From a checkpoint of a small transformer trained on Wikipedia.
Size: 13 layers, width 64, 1 head of 64, MLP 256 GeGLU, vocabulary 2559, 1.18M parameters.
Each number is 200 + 20 x the weight over its row's rms, rounded and kept within 0 to 999. Layers, rows and columns count from 0. The size before them is the row's rms in percent of the matrix's.

# layer 2 MLP down, 64x256, rms 0.0486, rows 0-63, columns 64-127
099,204,205,189,181,218,230,211,179,210,161,207,195,176,193,206,194,217,220,199,188,201,207,180,184,218,215,170,163,188,189,196,167,177,197,211,198,178,198,194,197,143,202,197,164,239,186,201,200,201,218,185,183,185,199,204,173,213,196,188,201,213,206,191,194
098,204,218,183,203,148,201,195,208,185,201,221,224,207,203,233,185,153,188,241,177,198,206,202,194,182,217,186,197,204,234,210,189,196,198,229,213,204,208,204,206,155,167,214,183,232,231,197,194,221,221,192,231,187,223,203,148,203,202,206,192,213,210,234,184
098,200,177,220,185,185,200,199,208,239,196,205,246,234,183,179,182,179,202,203,228,202,203,171,224,206,150,230,187,192,205,206,204,215,235,200,210,238,202,193,210,182,221,180,175,196,225,173,206,208,204,194,227,200,191,204,235,180,195,206,218,186,185,220,164
095,205,234,191,186,209,231,196,212,201,191,182,188,229,175,202,236,126,201,220,175,167,206,186,190,203,168,194,204,181,195,202,171,208,214,185,187,185,190,208,192,191,155,230,201,167,240,193,195,192,226,208,222,211,192,193,192,243,198,197,207,191,216,216,201
070,187,211,205,225,182,214,221,230,185,174,183,197,213,193,186,220,212,209,214,215,222,187,218,187,208,232,201,198,197,247,202,199,187,194,192,214,173,205,190,200,194,187,202,193,249,199,190,193,205,222,185,183,194,200,204,174,149,198,176,147,182,194,225,156
107,207,172,177,213,212,167,201,206,229,240,207,186,173,168,203,165,255,244,240,210,203,184,209,184,182,222,173,183,210,221,194,207,236,173,205,203,154,193,201,185,240,191,210,211,175,167,191,201,246,232,188,153,190,187,218,178,220,189,197,191,222,200,186,189
103,223,219,214,185,235,203,197,245,207,220,203,207,233,206,188,189,209,232,192,194,180,207,191,193,177,174,125,226,215,178,204,213,207,218,171,206,158,183,194,199,176,247,201,182,221,200,204,200,173,208,198,217,207,183,206,157,192,184,191,185,223,159,237,168
100,190,193,212,254,139,153,198,201,208,186,209,211,198,203,222,177,212,171,197,232,193,204,219,190,221,195,207,195,242,223,195,164,223,136,210,200,186,213,202,196,196,201,178,191,215,181,210,201,197,187,199,236,211,217,206,226,224,214,199,189,184,171,212,208
109,190,187,174,224,143,237,183,187,191,202,217,190,230,187,198,202,182,225,177,225,209,215,202,187,174,238,221,192,206,208,198,185,213,191,201,210,216,195,197,174,231,195,208,232,216,202,198,204,207,209,182,250,194,193,202,180,210,193,213,164,213,206,216,165
104,197,205,197,228,167,178,200,209,215,217,212,195,181,185,200,150,152,188,216,216,205,215,189,226,233,190,215,210,198,194,197,189,172,158,167,219,183,188,208,211,179,197,212,212,220,227,207,195,189,207,185,185,212,198,197,172,184,211,191,164,186,139,174,191
099,211,246,204,154,187,189,193,186,220,182,224,205,189,185,188,167,200,236,142,181,239,193,175,161,200,201,166,178,177,226,200,222,203,211,209,214,206,204,208,193,187,166,187,193,178,196,202,194,201,198,234,208,175,197,198,190,174,203,214,209,217,180,199,193
102,194,192,174,183,149,165,197,198,192,200,175,171,195,196,228,216,249,197,222,183,197,197,191,188,186,254,188,207,205,189,195,221,220,192,212,191,184,203,207,195,239,205,220,240,232,202,211,204,171,181,206,177,188,177,195,223,207,188,202,203,218,261,183,228
064,191,187,190,140,201,219,199,208,198,183,212,159,226,204,267,182,236,200,192,187,212,215,203,187,176,118,176,215,182,196,203,189,171,185,206,209,182,200,196,205,171,224,224,210,195,220,168,206,202,208,228,189,228,205,192,175,203,229,199,220,209,209,227,214
107,195,213,200,197,205,229,197,199,174,218,173,218,184,231,195,195,190,193,189,188,241,193,205,178,203,204,170,203,180,215,203,168,206,159,194,202,191,201,219,225,167,195,179,226,203,206,214,201,213,176,225,190,194,183,204,162,179,220,201,194,205,171,216,225
098,204,182,214,229,226,229,195,208,214,201,196,221,227,210,223,229,196,192,203,231,220,198,236,222,185,163,207,188,200,220,204,230,238,210,223,202,197,189,208,199,196,207,172,237,223,254,202,204,213,227,209,223,181,172,202,196,216,226,188,206,194,213,195,232
097,199,191,194,198,176,228,200,206,202,191,195,200,183,219,211,206,207,209,174,187,240,207,189,209,181,203,208,199,181,181,205,194,181,222,224,186,196,191,203,188,225,198,190,217,157,189,192,207,216,236,199,230,194,238,200,170,210,235,202,192,193,163,208,247
094,189,200,185,235,192,200,208,210,169,210,178,191,223,223,175,228,208,214,196,186,186,209,208,182,162,238,211,209,196,172,201,220,165,180,191,205,209,181,204,186,222,189,185,212,197,199,219,192,214,214,184,183,184,215,192,191,214,196,213,182,197,207,180,147
087,181,197,191,220,175,191,195,190,187,186,165,245,200,220,200,189,175,192,213,212,177,190,171,197,184,232,217,198,203,162,207,193,216,209,219,205,195,210,199,224,214,213,187,190,202,207,223,201,256,227,196,157,221,195,206,233,200,172,211,206,158,196,186,209
108,201,203,195,163,193,246,196,164,215,207,194,158,179,222,203,177,180,218,206,244,195,205,143,216,229,204,227,159,198,192,208,223,221,198,222,202,215,188,219,203,143,234,177,217,209,167,206,193,216,234,186,149,198,192,193,211,211,193,218,198,235,218,187,211
113,208,243,188,189,171,206,201,201,188,185,192,210,170,203,173,232,225,198,225,205,190,210,209,190,159,215,242,168,202,217,204,190,219,221,181,197,210,191,212,183,200,213,223,208,217,178,211,207,180,187,204,161,194,175,187,222,202,194,234,222,212,243,216,221
095,196,184,196,193,207,232,213,205,211,200,210,177,170,224,207,164,208,155,230,215,217,200,229,215,222,237,215,193,262,161,194,189,187,236,224,170,197,208,190,203,214,215,191,203,226,202,193,190,229,230,186,193,185,191,194,202,235,195,197,197,172,223,205,173
105,214,211,190,190,187,238,199,206,206,195,196,168,204,218,188,198,172,190,201,226,224,201,189,206,209,216,205,205,214,183,199,194,197,229,194,181,161,189,213,219,220,190,195,182,215,219,201,198,202,199,195,189,206,194,181,167,233,225,196,222,204,190,184,228
092,220,200,212,244,220,176,199,202,204,207,234,182,193,195,230,178,186,211,198,214,198,211,220,196,220,155,169,200,183,173,209,187,191,158,193,205,199,205,212,206,208,235,196,218,173,192,209,212,222,185,204,189,199,238,191,154,198,228,208,203,241,205,203,219
105,230,158,205,186,181,182,197,221,181,218,210,208,189,186,162,179,221,191,188,201,150,198,206,188,201,174,198,216,182,164,196,210,207,144,190,177,176,207,193,201,154,248,213,167,214,215,189,195,203,194,183,215,176,208,192,156,194,203,219,201,183,173,183,273
103,197,217,220,164,197,228,201,205,221,162,205,191,221,203,188,195,162,181,219,200,218,202,223,221,233,177,191,180,186,186,203,212,189,192,196,195,212,194,205,223,168,164,188,165,217,200,183,201,178,245,193,204,194,214,207,175,200,203,184,187,202,213,187,178
112,193,187,188,205,142,193,207,186,204,229,191,237,253,226,196,210,173,218,209,207,177,199,142,208,198,208,192,190,211,192,202,192,191,186,226,199,210,200,188,215,181,208,189,221,226,223,187,199,233,195,186,269,192,185,193,211,207,182,196,195,207,223,223,184
072,200,202,212,206,199,171,212,207,210,181,210,210,218,173,171,180,214,210,179,213,200,205,230,196,219,207,214,192,227,189,212,209,206,186,200,219,230,186,219,225,194,189,195,205,201,212,198,193,213,165,211,176,218,242,198,203,194,208,178,217,208,226,183,238
119,195,211,237,180,297,175,206,212,225,221,207,238,188,206,192,174,173,187,191,195,231,199,191,192,177,162,224,204,192,206,203,202,247,171,213,199,222,198,203,215,189,200,205,186,175,216,213,203,166,195,193,212,220,197,210,192,214,199,220,199,170,114,198,174
099,189,246,204,194,201,243,206,186,210,152,194,196,208,205,192,184,161,206,169,182,213,204,178,202,194,178,217,192,233,196,210,213,196,210,204,206,169,193,208,201,211,216,202,207,219,207,194,199,205,209,203,180,198,188,203,199,197,211,200,221,221,191,200,231
096,202,193,202,174,243,191,201,214,213,196,201,201,173,201,192,248,184,224,186,195,205,200,212,201,215,218,210,220,171,171,194,180,209,206,175,203,206,187,200,209,239,221,213,248,166,211,198,210,194,190,196,173,222,153,200,213,210,196,212,217,190,191,184,170
096,193,200,181,173,217,174,199,190,213,234,219,233,224,216,181,222,192,190,241,215,205,201,199,190,195,200,231,217,241,186,208,220,168,176,188,182,208,197,191,178,174,180,192,209,218,188,191,195,221,214,196,248,201,192,192,193,215,171,206,210,168,231,216,178
092,209,199,178,251,215,182,200,184,218,251,203,196,201,238,185,191,165,207,213,180,210,191,174,201,206,195,208,199,180,197,197,201,192,155,178,189,210,186,210,217,219,211,181,195,155,201,198,192,166,185,184,218,199,184,200,230,224,201,225,203,226,209,195,226
106,212,184,196,200,219,168,192,195,175,186,149,211,179,185,168,215,224,208,205,198,207,202,194,196,190,209,259,222,210,185,199,217,161,190,187,191,222,217,202,194,179,208,221,218,207,200,211,198,216,198,186,217,191,212,193,188,199,213,177,214,183,204,217,235
122,207,215,187,146,243,194,200,221,189,224,209,182,164,204,231,197,235,210,206,221,188,198,219,186,221,215,215,210,221,185,202,168,217,214,199,206,172,202,215,191,157,224,208,207,215,192,198,199,204,192,201,160,205,186,193,168,199,189,206,198,191,169,211,217
102,225,212,185,237,282,214,200,229,190,196,206,196,217,197,198,227,153,201,196,200,211,197,215,213,173,233,212,182,192,211,196,229,226,185,223,191,210,200,199,194,232,176,217,185,156,208,187,200,205,198,190,209,183,187,211,220,217,223,207,219,205,183,214,208
107,208,192,182,201,256,216,190,210,212,218,186,197,211,202,236,200,208,224,219,199,227,194,191,200,196,217,245,179,199,214,207,184,224,227,195,190,162,185,205,201,232,207,200,237,199,183,200,201,181,194,227,166,189,173,198,235,175,167,173,207,201,200,209,205
099,203,214,189,236,175,199,201,174,186,169,186,195,190,190,200,146,197,223,144,194,233,192,198,209,195,213,219,209,210,195,188,206,217,173,173,192,186,211,210,185,174,187,204,207,223,214,192,199,168,194,173,232,195,195,203,240,165,210,237,191,198,180,195,222
098,224,206,205,218,228,205,202,186,212,205,206,197,198,192,203,220,190,187,166,171,219,209,182,217,228,233,235,198,200,228,194,192,190,177,196,209,209,201,202,206,199,233,203,214,197,201,189,205,220,223,189,207,209,198,206,189,244,202,183,208,195,184,192,170
097,196,165,210,191,160,221,201,173,211,201,185,177,209,189,226,198,224,223,227,190,193,201,201,190,226,183,169,180,210,166,183,207,233,219,215,222,191,200,200,204,227,208,210,212,203,173,204,197,225,212,205,164,200,166,193,195,218,215,199,208,189,188,192,215
100,187,220,181,193,255,189,195,182,201,198,241,181,184,192,201,172,245,192,195,209,207,195,191,198,196,213,251,226,192,206,209,222,175,206,182,209,214,185,204,220,198,143,198,225,202,200,204,208,149,176,183,214,188,198,201,212,209,197,197,220,165,192,212,242
091,218,202,209,229,221,217,195,186,216,152,231,202,227,198,182,173,159,195,180,193,197,197,209,198,239,230,186,159,195,214,200,218,203,209,199,183,199,211,201,219,191,219,222,213,219,204,199,203,224,219,195,226,200,205,191,219,194,205,199,210,176,229,208,233
098,210,199,198,176,224,219,194,182,194,189,194,212,167,182,191,173,242,202,180,199,209,208,193,209,214,225,249,200,205,197,195,193,206,223,165,193,243,201,207,185,181,187,215,224,224,235,210,203,174,197,180,165,190,204,204,200,212,227,190,216,210,217,195,204
097,206,162,214,215,221,180,205,218,199,201,218,193,183,190,205,201,196,214,190,194,208,202,136,197,193,158,233,216,206,217,202,222,223,180,176,205,221,205,225,217,264,220,197,190,206,203,200,197,227,246,187,178,202,190,203,174,225,214,193,211,225,220,170,205
105,197,212,202,209,330,192,204,196,194,211,204,191,178,163,182,181,239,209,208,215,214,202,191,190,202,204,214,208,195,215,187,197,222,188,206,216,196,214,195,207,200,169,232,202,188,188,192,196,209,239,186,161,203,195,204,209,185,213,202,206,207,188,176,156
094,211,199,215,212,158,173,195,190,189,175,199,199,169,213,199,128,185,203,206,157,214,186,182,187,184,207,193,173,193,182,195,191,198,174,178,199,262,194,203,226,170,150,198,233,181,212,195,188,192,218,186,178,169,225,193,195,256,206,200,216,186,220,189,180
106,194,211,203,208,193,167,203,159,201,222,214,195,184,197,202,185,166,225,195,205,207,191,215,172,221,192,174,215,220,200,199,179,179,175,212,219,186,208,194,198,128,239,201,231,199,196,193,197,238,185,190,201,197,207,199,188,231,209,201,205,235,213,196,236
100,211,189,201,185,228,156,204,219,189,190,231,201,236,194,182,240,170,176,211,221,214,212,226,203,203,210,166,204,201,168,206,180,190,207,141,209,219,195,198,223,208,212,200,212,236,194,192,197,244,176,211,239,206,216,201,203,210,223,202,207,199,198,230,206
104,200,211,184,200,175,212,201,209,190,211,198,200,208,163,182,211,141,195,193,191,224,197,195,205,183,186,232,202,183,189,197,203,188,195,208,192,193,173,208,182,206,205,227,188,196,206,201,200,197,226,189,215,201,226,190,184,214,191,214,190,181,182,204,180
112,193,204,195,177,222,172,191,202,178,212,190,236,185,210,215,223,172,220,188,185,212,194,201,208,222,219,179,189,197,200,199,207,239,204,186,201,234,204,199,213,246,241,185,172,224,169,201,206,194,196,193,155,198,173,217,221,221,220,211,211,209,233,192,205
103,195,136,208,200,204,163,188,196,195,172,183,189,196,223,201,248,220,188,237,186,201,203,220,208,172,194,175,215,211,208,188,199,195,179,182,208,258,187,215,207,161,201,190,207,208,194,207,200,185,196,197,213,231,215,201,189,189,186,203,193,229,218,199,234
094,201,211,223,194,206,227,199,219,221,196,193,233,206,203,213,187,215,194,219,206,222,190,202,203,207,157,152,173,215,178,198,188,160,187,209,208,152,204,215,193,204,211,213,179,226,182,186,200,218,183,159,212,197,205,193,170,188,212,168,191,190,199,180,209
103,186,198,197,257,220,246,206,195,240,202,203,186,213,236,179,193,192,207,192,206,176,201,211,208,212,196,223,194,184,214,197,191,227,215,228,179,228,190,198,189,229,204,182,200,179,202,205,207,209,205,226,189,229,223,208,212,227,212,197,177,197,160,198,205
077,172,220,201,170,251,200,209,202,225,233,216,216,191,174,175,198,191,214,213,183,204,211,148,196,195,215,165,180,189,170,199,155,204,268,187,212,200,191,185,227,178,210,246,216,172,199,179,205,194,197,178,227,173,199,201,210,221,221,188,196,198,196,221,209
111,211,205,183,219,210,234,202,210,228,209,192,149,186,222,191,193,160,214,177,196,221,193,217,186,175,218,186,170,196,203,188,239,223,221,173,207,193,192,201,208,212,211,194,224,174,176,201,210,221,214,203,162,182,189,200,211,265,214,188,213,212,217,190,226
105,207,158,190,228,162,241,203,211,215,214,199,191,223,191,211,254,150,206,199,188,194,181,166,220,194,173,267,193,195,194,199,210,161,224,224,194,189,192,207,207,211,213,215,187,236,233,197,206,196,211,208,242,189,185,199,186,213,195,189,191,212,173,195,199
089,221,194,226,221,149,199,197,175,191,199,219,192,170,186,226,179,182,183,221,215,203,191,199,224,208,172,212,207,196,173,189,170,215,215,144,173,197,210,214,221,201,216,200,208,214,201,198,194,208,180,230,189,208,200,204,157,199,186,227,221,228,228,206,212
095,194,194,206,203,222,197,200,199,186,179,165,181,209,208,190,254,185,188,190,212,182,196,239,220,177,175,267,173,212,197,192,160,165,247,215,197,208,195,212,197,143,194,191,169,231,222,185,200,220,222,209,204,209,205,208,187,194,217,199,197,185,199,209,147
102,221,220,193,193,213,179,202,191,212,190,191,243,166,249,200,212,195,171,213,207,195,204,200,190,189,246,239,161,203,196,208,213,201,185,194,183,192,184,209,179,199,203,171,169,225,166,206,195,228,214,201,175,220,202,199,171,232,208,200,191,204,201,213,225
097,195,223,191,214,215,200,204,201,227,254,194,187,201,207,223,188,232,213,170,183,205,206,199,181,182,206,227,208,213,173,191,232,219,275,218,212,174,192,207,191,200,235,201,220,217,222,219,186,212,200,214,221,217,189,210,209,192,205,185,210,219,237,213,233
107,179,207,226,205,180,196,200,205,214,180,186,254,223,193,224,214,207,196,179,211,203,195,204,176,197,180,214,189,208,211,209,196,173,198,222,199,188,221,194,198,188,189,218,263,235,225,200,209,226,197,218,234,233,212,192,195,199,219,189,202,187,235,222,261
103,203,198,194,221,186,183,202,193,211,199,198,183,245,215,209,223,187,211,224,195,247,194,216,212,200,170,194,165,204,211,201,165,222,180,190,200,178,197,191,204,181,183,203,202,207,240,183,211,242,213,207,251,184,187,196,169,220,209,186,232,184,238,203,232
099,194,186,184,202,176,179,203,176,208,198,222,219,179,182,200,202,192,186,229,215,206,212,204,190,196,193,216,204,190,205,196,206,240,202,189,188,197,191,205,191,212,203,194,168,248,212,196,199,194,210,179,204,202,192,206,209,175,214,206,187,167,220,185,140
107,219,211,204,188,219,226,196,190,230,194,222,233,206,200,187,198,186,164,217,199,191,204,190,212,188,196,168,190,199,167,201,194,214,185,210,215,200,217,208,217,232,175,208,197,205,185,218,200,195,207,208,209,192,207,202,183,193,183,175,184,187,102,211,168
099,197,200,182,203,150,216,198,200,193,222,220,190,211,179,216,171,197,199,174,177,191,197,225,216,204,202,184,137,171,206,190,229,219,180,231,190,236,200,187,210,181,195,224,195,178,220,196,201,207,215,205,243,184,181,205,200,145,218,200,208,212,208,201,220